From a checkpoint of a small transformer trained on Wikipedia: 25.7M parameters.
Each number is 200 + 40 x the weight over its row's rms, rounded and kept within 0 to 999. Layers, rows and columns count from 0. The size before them is the row's rms in percent of the matrix's.

# layer 3 MLP up, 1024x512, rms 0.122, rows 747-855, columns 256-319
101,224,220,211,185,187,228,216,187,202,228,192,176,121,194,118,173,184,241,190,147,205,236,232,166,208,209,248,176,217,222,204,216,105,156,140,193,261,211,262,223,246,154,200,211,149,207,216,199,187,204,327,227,214,195,216,201,161,166,198,197,262,112,244,254
101,143,265,239,170,287,184,212,233,202,215,307,275,88,159,148,263,200,195,232,217,217,217,191,208,235,267,206,168,156,250,179,212,262,224,234,191,276,227,175,172,253,204,194,173,130,211,121,202,195,195,227,201,103,172,160,213,225,153,230,255,270,182,167,151
097,261,196,237,306,230,303,258,248,215,266,199,185,194,142,163,200,199,255,275,202,253,196,217,247,201,172,201,187,154,218,203,155,179,194,193,212,171,229,212,216,181,192,190,230,213,146,223,171,205,165,284,258,201,209,199,265,260,214,257,118,145,139,213,192
094,241,220,114,218,233,250,211,212,183,155,138,189,166,151,223,111,206,222,185,187,156,212,215,191,192,232,211,254,215,270,226,166,225,259,231,162,169,250,145,178,144,240,123,211,279,291,200,195,199,249,213,224,275,204,228,195,212,176,225,250,107,184,223,141
100,184,126,199,223,237,269,149,198,236,209,218,205,235,149,184,217,180,163,200,197,200,195,160,224,210,233,143,298,157,228,179,179,201,208,164,270,180,131,166,254,205,198,145,203,211,201,167,235,146,173,248,187,219,255,121,195,221,168,204,180,249,173,193,212
104,114,231,219,231,144,249,150,182,218,248,168,131,159,118,166,200,245,158,197,250,166,152,152,161,156,114,225,241,248,159,182,158,138,202,124,187,259,207,109,243,158,207,252,215,254,196,216,258,247,226,218,190,188,197,253,142,218,243,223,243,250,175,230,156
088,233,197,189,234,203,138,209,178,190,173,196,168,192,202,233,204,172,238,96,220,178,217,225,152,227,252,142,158,182,180,205,202,190,217,226,145,184,184,181,243,165,213,207,292,129,267,151,190,174,174,207,196,123,104,247,140,176,245,180,188,134,268,221,213
093,195,141,157,134,186,183,199,162,233,111,181,193,214,150,217,218,255,234,219,190,212,211,151,207,118,238,205,218,227,174,243,233,194,185,214,225,230,115,196,214,169,178,158,177,228,174,218,255,197,195,196,231,131,247,166,228,231,237,144,215,180,223,257,226
098,253,243,223,199,224,156,193,149,157,186,210,284,205,190,251,134,131,177,265,286,156,249,213,163,93,209,201,163,208,193,198,140,216,243,184,248,202,207,170,259,159,215,202,170,160,189,183,155,233,163,209,193,184,176,219,206,168,231,131,250,180,162,185,141
099,241,157,113,170,248,310,194,222,215,225,233,120,184,223,263,176,250,221,236,153,238,232,234,168,159,231,178,172,232,229,177,271,168,183,192,180,159,133,170,252,108,221,200,260,251,206,245,222,239,262,182,205,226,279,210,248,200,216,228,150,225,243,156,116
106,175,186,236,170,201,140,217,214,222,149,199,215,170,126,228,153,157,154,248,229,264,170,122,198,290,131,221,222,187,212,204,148,223,124,185,223,202,213,238,165,151,160,208,209,193,154,162,113,207,208,183,147,278,133,122,177,229,161,156,246,191,230,230,244
093,216,209,249,212,177,232,176,233,177,168,275,181,134,244,212,188,179,135,262,213,176,187,123,204,198,182,160,156,177,160,192,221,154,184,210,193,168,280,141,187,219,191,169,215,226,168,227,136,167,146,190,192,237,231,177,228,148,228,215,192,193,166,191,185
104,183,199,217,229,207,162,200,252,193,147,154,186,203,198,166,143,160,170,220,229,275,158,185,242,172,238,228,180,213,178,159,256,161,217,142,146,208,248,159,234,227,241,247,177,157,232,203,167,269,249,208,133,164,174,201,185,253,221,196,243,115,241,246,232
106,129,216,186,249,181,211,201,235,228,139,196,192,185,215,230,224,255,204,214,181,136,176,218,201,178,212,246,252,206,190,230,217,143,185,190,299,208,188,145,194,211,149,245,191,210,149,199,212,228,229,219,211,224,198,176,241,200,199,184,253,251,113,251,233
096,266,218,288,240,236,174,148,207,231,149,203,201,123,162,179,213,286,209,228,260,200,182,164,167,131,162,187,242,162,138,190,242,245,173,140,189,205,214,232,210,193,217,149,177,185,246,196,144,227,222,236,221,213,160,189,124,245,187,166,120,193,216,178,226
095,190,250,204,250,211,250,186,206,197,258,251,204,212,218,152,243,234,272,116,189,213,226,176,127,277,184,168,212,272,262,195,207,230,226,205,176,167,179,171,254,227,99,188,182,224,165,195,125,260,195,225,249,210,218,227,210,130,195,142,162,212,192,211,153
094,130,224,223,251,215,185,227,223,177,215,224,181,178,273,248,107,193,251,189,210,265,223,215,217,231,212,202,143,146,161,189,240,133,196,173,138,280,191,197,191,232,226,151,195,184,245,148,154,132,190,283,275,151,226,234,132,206,207,128,195,210,199,249,180
106,196,230,148,231,242,203,120,163,166,215,222,213,179,129,223,247,195,212,163,243,225,227,222,193,223,155,161,205,260,104,165,259,245,264,202,208,216,199,144,269,226,243,187,200,164,169,227,193,105,174,262,162,150,215,209,203,256,160,202,130,181,251,146,233
094,178,141,313,220,200,206,208,247,225,219,225,143,124,144,195,164,223,273,195,133,127,231,208,163,173,134,174,209,205,238,166,170,174,219,264,181,228,125,164,258,196,224,178,272,197,150,188,255,190,176,192,151,161,163,205,246,241,229,182,201,199,160,213,227
107,250,255,185,248,239,153,144,190,197,148,219,273,169,175,213,250,235,239,188,218,194,242,226,141,238,161,101,193,175,291,103,220,215,237,142,139,231,241,245,171,270,195,182,172,205,204,184,238,174,163,215,236,184,143,220,212,150,231,165,187,175,162,222,138
093,288,197,271,141,159,192,202,266,192,144,234,201,189,195,168,208,131,274,128,200,158,224,260,193,238,231,152,173,217,195,208,177,251,201,141,119,216,218,134,194,180,325,169,138,195,208,149,206,232,130,248,178,224,187,176,177,197,169,217,100,207,168,273,232
101,186,213,207,231,203,137,209,278,182,220,168,142,261,202,232,182,255,182,249,273,203,296,226,218,220,190,291,135,243,188,177,248,176,129,202,253,239,266,129,139,187,232,173,156,235,292,287,167,175,252,218,221,206,209,219,195,219,239,108,247,166,178,250,194
097,171,216,251,205,234,166,246,177,211,173,190,230,178,233,185,182,214,231,172,209,130,215,183,170,214,267,188,143,269,314,221,163,173,124,191,150,193,239,241,176,210,178,156,258,181,149,184,254,135,264,255,216,231,125,230,213,175,176,211,199,159,107,283,267
100,257,268,194,187,197,223,188,144,188,169,207,263,225,279,215,231,114,269,178,178,207,223,179,234,196,182,94,143,212,149,202,239,232,203,226,176,211,231,149,239,164,179,164,176,216,150,211,278,181,225,186,229,217,227,150,191,169,223,224,205,222,172,210,219
097,120,190,192,191,221,186,235,242,203,201,176,114,245,113,118,189,174,140,219,240,226,142,250,190,180,236,120,139,212,186,215,142,214,205,220,205,205,252,190,155,265,187,268,170,197,239,229,242,191,221,192,174,258,266,205,115,175,228,243,187,193,184,96,207
100,159,204,205,150,133,190,259,181,246,200,243,243,72,257,230,264,182,123,131,130,179,164,191,145,107,240,197,294,242,200,206,185,195,244,231,242,237,170,240,161,167,169,218,202,162,201,202,260,185,201,184,194,270,191,207,178,204,149,121,220,209,177,159,168
101,225,176,178,210,158,204,216,258,194,225,209,190,231,179,94,225,164,77,191,174,281,157,123,187,195,245,142,242,291,112,182,227,217,200,160,206,264,167,235,208,190,243,143,115,181,256,259,215,229,228,216,242,173,183,218,226,163,197,205,209,165,262,230,182
100,260,270,216,254,174,196,192,195,158,221,228,262,129,206,216,216,184,232,248,202,208,189,200,117,226,127,190,251,239,219,151,208,157,143,239,181,223,211,202,174,271,199,273,175,236,185,161,215,249,247,209,139,225,184,254,299,188,171,213,190,161,240,157,256
095,254,227,216,213,199,123,167,223,262,237,231,197,205,221,105,238,192,292,117,242,219,190,184,239,241,199,124,169,216,206,169,186,190,180,211,168,155,225,152,154,261,188,292,98,221,185,246,196,204,181,217,210,256,204,143,192,150,242,236,150,293,154,177,214
107,140,277,233,152,148,238,260,209,197,215,194,164,203,160,137,171,243,205,202,209,229,89,211,213,169,136,116,275,158,156,187,247,185,171,212,152,182,169,199,228,173,202,200,182,118,168,179,213,198,174,168,244,175,147,200,160,228,171,183,189,255,164,193,229
091,314,231,195,179,300,244,202,181,173,199,135,143,130,237,224,229,230,219,207,189,206,254,342,246,218,244,192,178,134,223,215,142,202,244,142,214,232,243,222,218,356,220,214,273,171,193,198,145,217,196,196,211,197,157,296,228,163,238,207,171,200,188,215,195
104,217,229,204,235,194,183,119,198,191,194,217,214,154,222,251,246,131,215,201,175,261,195,189,184,233,233,141,185,172,196,204,182,198,158,126,263,150,266,269,246,172,256,164,166,263,218,163,201,182,244,210,134,188,274,258,161,228,177,153,204,241,203,200,206
097,162,204,204,96,142,149,210,220,203,188,188,222,124,208,201,217,190,217,193,329,184,151,182,189,146,230,178,218,95,201,122,260,211,145,284,221,195,240,163,234,186,249,230,182,154,198,188,174,212,160,187,248,256,172,163,205,203,183,233,146,157,182,174,163
104,197,143,194,212,250,209,154,219,176,274,228,178,160,204,228,159,184,159,254,117,169,239,192,195,231,215,153,157,202,179,232,198,215,246,169,163,182,182,167,228,149,222,238,205,191,158,245,220,189,205,168,276,265,158,108,132,114,152,154,212,193,224,149,230
107,167,221,209,151,180,156,161,222,191,213,246,254,245,139,189,191,143,162,196,191,234,189,204,204,135,138,177,222,173,209,131,159,291,236,269,203,168,208,211,196,155,264,163,240,206,258,188,164,254,222,144,145,215,195,180,142,194,219,153,228,161,243,217,142
101,255,218,264,296,223,168,174,184,215,216,220,174,253,216,275,260,215,242,186,217,120,288,199,232,200,236,258,240,224,187,247,231,220,154,150,140,241,219,209,218,190,204,181,157,194,213,164,205,245,160,192,201,212,243,155,227,167,227,132,232,184,229,169,199
098,267,144,203,231,258,162,221,194,274,192,175,228,173,266,197,188,294,217,182,259,198,171,187,229,231,201,125,183,186,170,210,268,153,188,182,194,230,262,190,230,252,213,262,167,162,175,221,145,171,233,127,229,155,183,195,226,191,178,241,228,165,213,171,228
101,282,263,263,201,245,227,146,258,102,127,170,240,140,230,199,144,195,256,129,155,103,174,226,201,173,172,217,212,211,168,216,180,231,312,156,194,133,188,224,161,159,167,160,179,105,225,237,226,272,249,164,257,164,253,190,211,196,195,211,205,185,261,182,179
097,241,226,192,206,207,154,180,184,254,208,223,231,193,227,227,153,298,201,168,254,179,123,231,160,269,140,191,229,249,165,184,225,179,157,177,112,221,213,191,219,163,208,209,157,209,163,160,238,202,196,223,251,171,190,254,220,200,179,208,227,131,191,181,132
095,168,224,146,212,192,268,303,182,129,233,210,171,173,138,187,238,250,149,257,163,174,220,237,213,173,206,194,280,198,185,275,218,246,224,278,218,188,249,176,242,235,177,188,197,145,184,209,196,205,197,212,214,162,234,166,164,230,214,249,196,203,202,178,275
104,113,142,175,221,248,212,241,191,283,195,166,217,271,182,228,209,268,268,236,253,227,184,116,185,227,195,131,209,243,211,221,182,219,209,237,179,203,217,242,193,224,235,168,178,197,268,186,166,180,182,231,139,208,155,173,321,232,204,149,188,251,206,176,199
104,170,203,203,205,215,178,205,187,222,185,217,177,168,230,244,246,173,283,202,153,233,243,230,173,195,147,231,199,127,211,186,262,222,163,172,175,230,201,237,199,263,220,182,214,151,234,208,215,133,181,166,224,204,169,239,213,188,233,192,199,195,206,144,211
105,233,259,256,222,204,216,233,269,202,157,193,293,148,143,129,160,182,267,117,165,196,271,193,144,206,160,211,181,193,219,173,228,235,159,156,192,246,287,206,136,270,235,241,186,209,139,201,191,242,272,209,247,199,184,230,204,206,197,213,231,181,231,147,264
105,139,229,216,215,181,212,182,209,152,253,166,207,162,144,189,162,192,243,207,263,132,138,180,255,219,268,253,134,249,222,213,227,230,275,150,275,185,240,181,223,186,173,216,253,180,206,200,185,199,206,151,235,161,191,214,193,181,239,204,166,242,173,155,213
099,214,224,179,131,111,242,212,212,170,211,129,208,204,210,225,193,175,153,198,193,184,185,228,205,202,205,170,222,173,253,292,205,237,189,138,209,208,155,236,133,167,170,211,203,136,181,188,178,203,195,215,132,252,230,179,244,172,223,151,197,244,258,197,189
099,135,243,180,350,228,212,169,179,185,209,204,123,223,193,164,253,247,182,177,183,221,184,221,199,244,124,156,191,246,189,167,136,168,267,243,220,188,224,181,185,198,139,134,158,204,176,245,169,212,333,172,214,246,170,177,229,167,205,131,117,235,190,157,185
109,171,232,202,179,235,180,193,96,242,255,233,171,214,197,196,222,166,233,182,251,217,257,223,162,211,148,170,197,198,221,217,149,242,169,123,167,127,199,239,278,164,159,236,163,98,185,176,190,195,210,218,184,195,179,233,262,172,226,213,198,177,143,189,198
090,210,263,158,246,149,262,180,245,183,264,189,155,274,209,229,178,239,203,178,205,223,162,204,255,165,187,256,138,161,197,203,211,187,202,235,162,199,214,241,191,186,295,234,223,212,224,261,272,141,148,268,155,169,247,252,156,190,249,196,221,234,105,186,151
103,211,214,150,198,181,269,224,140,199,128,175,134,205,264,200,195,133,201,313,238,151,311,168,183,140,159,219,257,172,216,248,191,206,176,190,162,192,206,250,240,206,143,164,187,177,197,267,226,203,226,199,162,219,233,227,144,158,180,173,169,196,211,239,246
096,195,173,266,232,190,231,181,118,139,185,202,245,173,169,187,190,253,128,130,217,182,205,175,151,156,158,120,188,218,188,138,189,188,118,214,165,138,280,181,190,236,216,217,226,152,145,266,180,151,112,191,241,180,231,228,153,190,217,229,139,166,194,237,259
096,171,122,240,234,189,214,214,233,188,170,254,218,173,207,206,127,239,291,183,204,198,169,230,152,170,146,237,224,232,177,216,167,192,180,185,192,286,248,211,137,260,210,172,228,259,190,218,272,173,204,212,164,148,238,153,236,194,187,145,205,193,137,137,168
100,193,168,218,221,148,207,219,189,200,242,222,205,148,211,170,203,168,232,174,178,213,233,257,202,182,213,273,213,176,130,208,198,228,186,221,185,275,147,223,201,233,175,114,234,170,237,205,132,195,243,215,215,244,253,194,126,222,199,174,200,175,190,154,247
104,277,199,195,161,231,189,162,183,243,128,193,138,207,261,204,252,305,186,172,151,159,180,158,238,183,153,185,226,219,174,248,191,160,176,200,256,122,220,201,127,195,204,187,113,162,176,234,192,177,140,261,213,188,212,88,177,179,137,151,252,158,229,274,238
098,247,254,213,148,222,175,210,236,231,238,171,275,243,215,208,213,164,185,230,212,183,206,230,161,177,237,252,220,222,219,223,188,278,179,224,225,160,273,194,239,191,295,195,220,237,213,196,194,245,189,232,178,217,188,205,206,166,240,271,205,268,163,183,187
100,241,243,168,179,129,189,225,156,210,224,186,178,129,210,203,224,200,161,184,208,264,176,147,154,251,172,222,246,183,219,285,215,266,202,231,260,186,185,118,181,159,167,217,201,248,204,199,207,205,230,173,244,185,150,237,248,167,245,204,236,185,274,190,189
103,130,206,208,244,188,112,300,204,147,228,223,133,180,179,145,230,156,187,226,269,174,158,145,175,190,177,144,151,240,244,182,255,260,98,179,182,159,138,229,163,210,191,194,188,225,251,153,212,153,172,285,210,173,177,139,222,188,234,244,217,197,239,226,120
103,180,227,244,278,124,229,239,156,256,148,180,220,162,165,140,195,178,175,218,199,145,209,233,190,247,232,168,236,156,201,202,187,218,196,170,185,259,200,159,142,213,218,215,213,181,211,164,132,239,154,217,218,162,180,220,168,187,168,217,244,85,224,209,207
090,172,145,132,111,194,210,98,199,153,248,205,227,171,174,247,213,174,168,182,182,197,214,234,237,187,172,169,229,262,233,173,172,207,190,223,121,193,246,170,197,185,222,226,111,161,225,209,194,187,211,218,293,207,155,216,206,280,163,246,198,183,203,152,209
100,279,126,221,189,203,322,257,201,248,198,201,216,235,196,250,197,228,162,177,234,222,148,209,189,157,191,135,210,186,149,188,170,242,242,137,150,215,264,174,181,215,202,255,165,240,241,196,88,224,171,200,198,207,137,241,186,247,190,113,168,233,223,171,169
093,197,184,207,170,187,204,240,220,233,142,207,242,172,186,184,153,172,211,221,178,214,230,163,200,191,228,254,219,200,165,191,201,150,251,167,137,226,134,189,226,144,257,102,205,101,232,188,214,184,157,233,208,308,275,201,234,244,190,207,328,188,236,126,175
101,255,267,186,192,169,248,156,250,110,215,254,222,169,164,251,176,232,178,227,192,213,134,274,245,193,255,179,238,171,215,174,195,254,186,243,179,276,184,202,192,124,201,172,195,148,194,248,231,219,133,221,248,227,210,152,232,167,226,188,232,195,212,194,193
096,219,229,262,199,184,228,178,184,170,145,167,286,263,205,268,199,212,199,176,211,232,186,267,148,169,231,162,246,191,197,194,181,220,233,196,192,208,225,208,271,176,250,208,234,220,163,203,238,274,190,221,249,216,263,188,223,80,255,192,192,198,222,145,265
095,205,219,250,183,206,284,189,155,175,208,205,177,137,206,239,249,227,128,166,173,230,240,217,187,269,144,193,248,231,192,185,212,205,101,192,150,207,231,266,257,196,223,184,217,223,183,170,232,162,133,192,223,193,221,268,210,218,193,258,253,162,200,123,211
105,173,217,226,214,195,175,219,277,143,217,242,224,163,165,239,204,258,148,220,230,176,249,186,135,228,175,137,188,175,193,184,168,132,233,250,227,197,192,162,282,240,211,150,176,185,255,174,218,213,126,210,173,176,340,257,211,141,164,183,262,168,197,184,182
104,123,237,125,148,291,160,152,201,199,157,242,205,150,193,184,184,144,189,180,193,145,211,257,255,141,239,240,188,188,171,209,195,132,207,210,197,250,200,107,194,272,142,207,207,209,198,246,184,260,216,192,211,195,170,221,258,205,199,162,201,149,155,176,247
110,208,223,195,163,218,234,190,184,175,225,304,198,159,98,174,223,234,203,297,159,196,130,159,140,161,270,132,172,238,259,205,112,205,200,213,183,218,187,285,263,217,207,188,162,188,180,241,211,102,225,262,183,233,147,195,177,245,214,218,246,188,277,185,160
111,135,208,176,163,178,157,233,262,137,193,215,138,206,251,194,261,264,193,263,289,256,172,142,230,229,280,252,274,199,188,206,229,254,215,212,206,150,162,189,159,147,173,202,205,187,224,223,218,223,183,212,188,241,151,206,170,162,198,168,207,240,125,281,220
093,147,230,244,211,162,186,265,242,138,194,171,231,262,201,169,175,174,201,235,199,163,238,208,171,190,174,187,224,196,253,246,153,227,170,200,223,163,203,244,230,243,244,207,148,182,182,219,196,187,142,226,198,208,171,252,152,251,207,199,184,253,172,212,233
093,134,214,186,182,182,156,203,163,169,157,313,169,214,151,189,146,223,321,165,143,147,205,159,239,209,224,191,201,182,256,225,182,188,246,165,169,195,182,248,202,189,197,236,156,214,140,192,176,204,203,228,230,244,162,131,156,160,150,230,215,222,246,241,170
106,169,186,268,149,86,212,221,130,223,210,239,244,214,218,217,231,228,216,202,240,151,192,180,174,259,151,190,150,208,124,170,210,293,174,273,243,154,224,209,194,158,197,220,194,157,141,231,251,162,244,124,198,147,249,223,177,184,191,274,184,190,195,255,179
103,177,221,186,144,190,132,179,228,210,200,200,261,271,180,212,228,248,275,209,184,221,273,181,286,178,157,198,206,153,143,228,189,208,172,184,237,191,156,228,219,200,230,154,172,184,187,188,258,206,220,204,163,126,171,220,167,240,173,231,170,159,158,167,201
090,251,191,246,213,153,147,160,235,182,185,256,183,226,229,270,215,221,211,209,194,284,138,219,227,213,160,199,195,239,250,200,238,269,168,197,158,176,194,238,254,204,220,263,254,247,148,238,164,180,168,297,222,188,188,237,250,144,144,238,160,187,200,186,188
105,263,136,206,269,233,225,186,249,232,134,172,293,206,187,177,174,164,179,181,188,211,205,148,220,184,217,232,263,170,202,258,167,167,190,164,199,233,216,184,321,163,203,271,183,145,200,313,242,195,161,176,254,197,235,174,185,255,196,220,284,159,152,190,244
099,178,199,153,132,274,194,180,244,156,196,249,259,215,166,127,119,266,218,220,153,190,177,181,217,153,203,320,209,181,180,262,220,233,174,301,151,157,173,177,191,228,174,235,220,220,193,172,223,295,192,209,173,195,113,250,209,138,191,133,244,194,247,215,180
097,231,229,196,208,171,252,203,253,196,135,234,192,201,214,134,229,128,218,259,272,184,115,252,146,297,149,198,240,227,159,186,211,240,186,129,246,192,322,173,178,97,207,207,241,228,151,228,204,182,229,291,209,139,183,189,253,208,153,254,264,164,171,126,206
096,206,223,206,183,231,185,177,282,218,235,166,194,224,169,244,273,143,246,143,256,165,193,200,190,193,225,162,171,165,189,190,231,187,225,150,230,245,229,202,171,135,159,192,179,152,191,250,204,166,218,198,242,146,240,233,233,207,153,225,206,207,167,248,236
107,166,153,134,179,254,289,150,201,268,246,147,203,141,244,213,206,209,246,203,167,194,223,193,177,199,177,223,195,176,158,193,123,260,135,272,174,202,167,220,188,161,202,174,127,214,242,179,159,246,209,195,241,245,204,277,147,258,150,173,204,279,146,245,193
107,234,143,139,186,190,187,161,234,194,241,199,227,241,228,199,161,204,155,152,174,247,193,219,183,183,246,281,164,189,173,195,183,278,214,164,219,240,136,190,206,126,151,198,169,251,101,152,201,162,236,177,88,236,265,213,251,166,169,237,250,193,232,215,215
096,148,185,212,244,153,297,232,168,263,230,269,141,275,154,264,107,225,242,234,186,214,261,186,242,204,163,301,182,133,192,279,175,201,169,187,192,188,195,191,159,220,180,157,197,134,230,191,140,149,191,250,171,154,227,189,182,164,230,273,179,150,222,170,221
100,190,254,224,275,188,278,242,229,249,204,260,131,249,159,165,160,193,251,107,223,170,246,231,200,272,235,250,221,174,226,237,179,193,178,207,153,157,192,205,138,164,271,256,217,299,216,193,149,209,231,215,240,210,245,235,131,162,157,249,234,220,210,174,197
096,228,156,196,256,192,189,203,161,213,222,251,86,235,236,176,244,151,221,195,173,221,211,178,196,145,216,272,284,259,201,259,150,125,98,197,238,176,189,278,265,147,170,207,187,229,186,150,134,172,241,270,183,190,175,166,171,169,210,230,207,218,168,257,250
093,117,200,198,143,246,174,249,218,194,190,189,201,188,142,143,259,181,192,176,181,162,229,251,238,227,207,167,208,196,213,184,164,230,290,244,187,164,142,150,246,203,135,188,195,155,218,213,227,200,234,252,223,172,206,167,189,194,253,261,167,224,200,235,117
098,228,196,292,195,168,182,252,239,185,124,192,220,228,181,150,175,174,205,176,247,252,177,217,171,148,92,236,195,159,189,264,238,167,136,233,220,142,297,203,241,185,231,236,203,167,242,234,219,188,246,131,199,334,168,114,190,165,208,186,202,183,342,271,250
095,226,202,241,191,220,169,201,132,218,123,163,244,215,166,312,145,170,166,238,182,153,179,200,118,168,282,225,224,210,240,179,203,239,169,204,227,165,175,160,196,227,156,175,140,224,117,165,180,135,209,207,221,122,120,208,249,138,208,201,250,239,202,264,152
095,184,208,131,202,201,202,165,124,158,120,216,301,183,250,235,176,156,206,227,188,210,215,214,197,217,286,182,140,127,175,238,210,295,217,233,209,186,195,203,160,187,203,165,237,209,216,173,295,244,231,229,151,211,88,234,210,197,190,192,198,246,177,196,181
104,190,200,236,201,223,184,161,175,203,226,181,263,160,234,270,185,137,227,167,134,115,161,250,273,219,141,228,153,194,249,159,183,269,243,244,178,226,206,180,205,122,174,243,234,175,225,163,210,181,168,126,208,228,208,209,153,128,139,189,217,245,212,166,242
104,253,167,282,269,189,166,197,232,191,209,190,194,169,230,133,239,122,200,254,251,208,201,190,175,125,202,187,193,212,222,192,215,174,231,224,207,222,182,208,186,213,217,245,173,224,208,244,165,188,180,259,270,205,191,186,224,135,161,191,184,212,170,190,206
111,185,200,252,181,225,205,146,106,197,184,226,230,133,181,135,196,212,134,210,137,238,279,245,179,148,145,231,236,240,200,163,243,227,213,184,210,156,167,202,135,281,240,167,253,230,191,195,272,226,212,207,230,186,209,195,221,164,178,249,173,139,229,271,194
103,163,273,178,230,215,223,238,244,336,226,171,230,170,285,119,178,134,200,212,191,153,242,205,223,115,226,184,275,216,143,145,194,218,143,168,259,219,214,177,164,176,204,108,174,220,156,221,172,180,227,195,225,226,249,198,171,222,204,185,192,239,159,191,208
098,164,160,222,214,195,203,232,200,167,229,185,217,228,141,218,161,199,166,251,207,115,196,222,165,186,203,208,203,199,172,188,167,165,194,147,282,202,131,139,156,175,210,220,180,227,153,181,212,252,149,269,196,183,173,232,204,215,198,172,240,170,175,246,131
092,188,198,192,129,190,193,217,214,160,145,198,255,177,216,217,210,164,185,178,235,248,217,176,212,251,203,230,195,158,244,149,215,184,242,190,211,202,244,269,243,204,181,193,193,150,276,212,193,263,197,221,193,178,134,279,207,159,180,184,237,230,181,103,194
099,186,199,196,185,219,211,146,225,235,194,206,208,132,156,101,226,183,227,228,220,209,205,180,128,216,200,153,222,212,196,229,192,190,223,175,264,262,232,226,200,193,144,264,151,231,215,191,174,158,202,209,164,210,184,206,154,176,189,237,231,278,199,286,222
101,250,258,200,215,152,183,188,113,129,184,238,182,273,135,170,195,189,208,225,228,220,212,281,182,274,178,177,187,139,212,208,180,240,146,254,142,147,126,256,196,245,230,224,154,212,170,193,152,238,226,184,210,152,185,145,227,165,225,202,229,146,229,143,190
106,196,189,180,193,264,169,192,181,172,119,175,224,238,235,271,163,276,331,242,182,149,156,241,173,202,234,234,224,218,146,235,186,266,170,253,220,158,249,314,177,248,288,178,156,228,212,162,215,196,160,230,270,197,284,210,282,204,229,179,207,133,244,182,224
101,180,174,199,209,206,194,205,103,224,218,189,187,193,200,189,169,129,204,241,238,248,161,193,246,120,197,169,175,150,176,232,189,174,166,203,221,244,106,224,199,147,144,164,184,182,218,213,182,202,166,176,170,151,217,170,220,205,223,251,206,173,164,219,183
090,232,186,203,141,115,241,256,168,153,214,191,176,178,242,241,213,239,149,198,140,318,190,213,176,263,208,139,203,213,211,176,239,217,209,221,269,164,211,158,231,214,197,227,204,230,104,254,273,210,242,157,176,170,141,174,158,193,174,191,124,124,214,184,218
097,138,174,143,197,216,229,152,188,283,242,176,166,175,254,234,177,255,193,198,175,244,219,263,170,208,149,224,176,162,192,232,233,211,175,175,165,203,214,233,92,187,173,141,220,207,214,177,207,263,192,240,183,181,218,205,164,293,183,171,239,201,187,154,167
103,230,126,208,183,195,198,150,173,166,129,146,182,207,107,211,177,232,232,242,221,179,173,258,247,220,189,254,126,191,219,153,163,204,202,207,230,246,155,189,184,264,186,206,172,182,180,142,221,243,161,280,165,150,233,217,184,207,233,213,180,176,196,270,285
107,191,236,206,187,232,217,165,239,216,233,202,261,176,252,211,182,177,158,282,282,226,218,231,163,252,137,262,213,248,180,201,141,228,191,203,202,160,133,200,242,170,192,161,136,200,208,189,218,164,178,143,229,248,222,134,85,193,234,285,199,163,205,163,150
100,182,154,313,218,156,167,153,276,194,202,251,203,207,163,229,212,239,219,243,199,269,158,192,173,196,232,233,134,221,213,235,234,230,183,247,123,212,262,219,241,276,144,187,237,238,131,163,218,244,248,266,212,194,207,160,173,212,209,207,198,232,193,216,174
101,228,236,204,190,225,205,203,140,266,164,178,144,150,240,264,228,171,182,239,195,147,257,250,190,206,170,207,277,127,168,220,139,222,219,142,231,301,208,195,212,198,206,218,185,171,266,101,147,185,174,217,235,163,188,194,232,226,179,259,231,209,205,112,156
093,153,170,226,191,201,225,143,201,242,148,213,212,224,180,211,200,165,163,155,190,225,241,165,173,214,144,140,169,252,131,161,235,235,143,160,244,207,155,258,206,244,232,181,190,227,247,156,207,243,172,157,222,149,242,160,210,261,130,261,198,238,191,200,216
103,223,220,164,153,220,189,237,161,248,218,186,217,278,244,161,119,162,249,219,175,191,255,222,215,109,240,164,220,189,165,122,144,254,266,195,248,209,216,312,192,182,214,214,142,189,209,263,185,217,207,171,119,243,228,253,244,225,275,194,128,256,213,246,218
111,204,158,232,282,200,267,220,135,242,148,253,182,249,173,165,200,205,201,109,187,278,226,258,216,151,222,174,216,244,208,131,222,204,204,291,208,216,201,206,176,183,192,202,240,255,180,111,194,177,168,184,225,200,242,160,183,209,177,248,169,155,214,203,247
106,188,241,183,149,164,159,210,197,213,243,274,236,242,171,224,196,142,181,185,166,290,141,206,283,291,164,198,176,174,118,185,243,213,174,261,256,254,206,259,160,265,135,196,242,227,190,198,316,220,187,197,224,172,296,146,219,204,252,148,118,191,209,131,214
097,152,156,124,220,339,210,160,217,202,251,203,204,210,200,218,235,179,209,212,198,189,199,192,143,198,248,246,179,222,187,176,287,226,105,107,182,135,227,92,216,233,197,149,222,196,210,220,207,264,186,211,244,224,214,181,190,140,168,211,181,199,211,166,215
098,189,162,248,194,229,305,224,210,224,202,228,162,210,200,175,178,240,129,203,182,263,203,224,177,130,201,143,232,176,151,236,192,158,243,191,169,160,134,160,171,201,160,148,233,232,194,186,222,202,206,209,140,184,161,236,264,178,194,138,241,222,229,160,222
095,163,207,188,184,208,206,175,150,195,224,184,303,231,249,278,217,205,223,213,233,155,233,139,150,215,206,164,172,203,263,229,167,200,282,242,168,217,142,185,239,218,264,202,155,186,220,154,241,262,162,191,267,189,248,196,223,209,156,200,143,157,270,153,222
110,218,219,202,192,186,189,269,268,235,118,165,229,237,142,216,198,218,193,195,209,179,231,205,180,223,118,229,234,241,226,243,203,185,258,281,170,223,162,232,157,236,196,192,183,213,220,230,159,247,210,262,241,200,198,144,180,143,158,183,275,180,248,224,261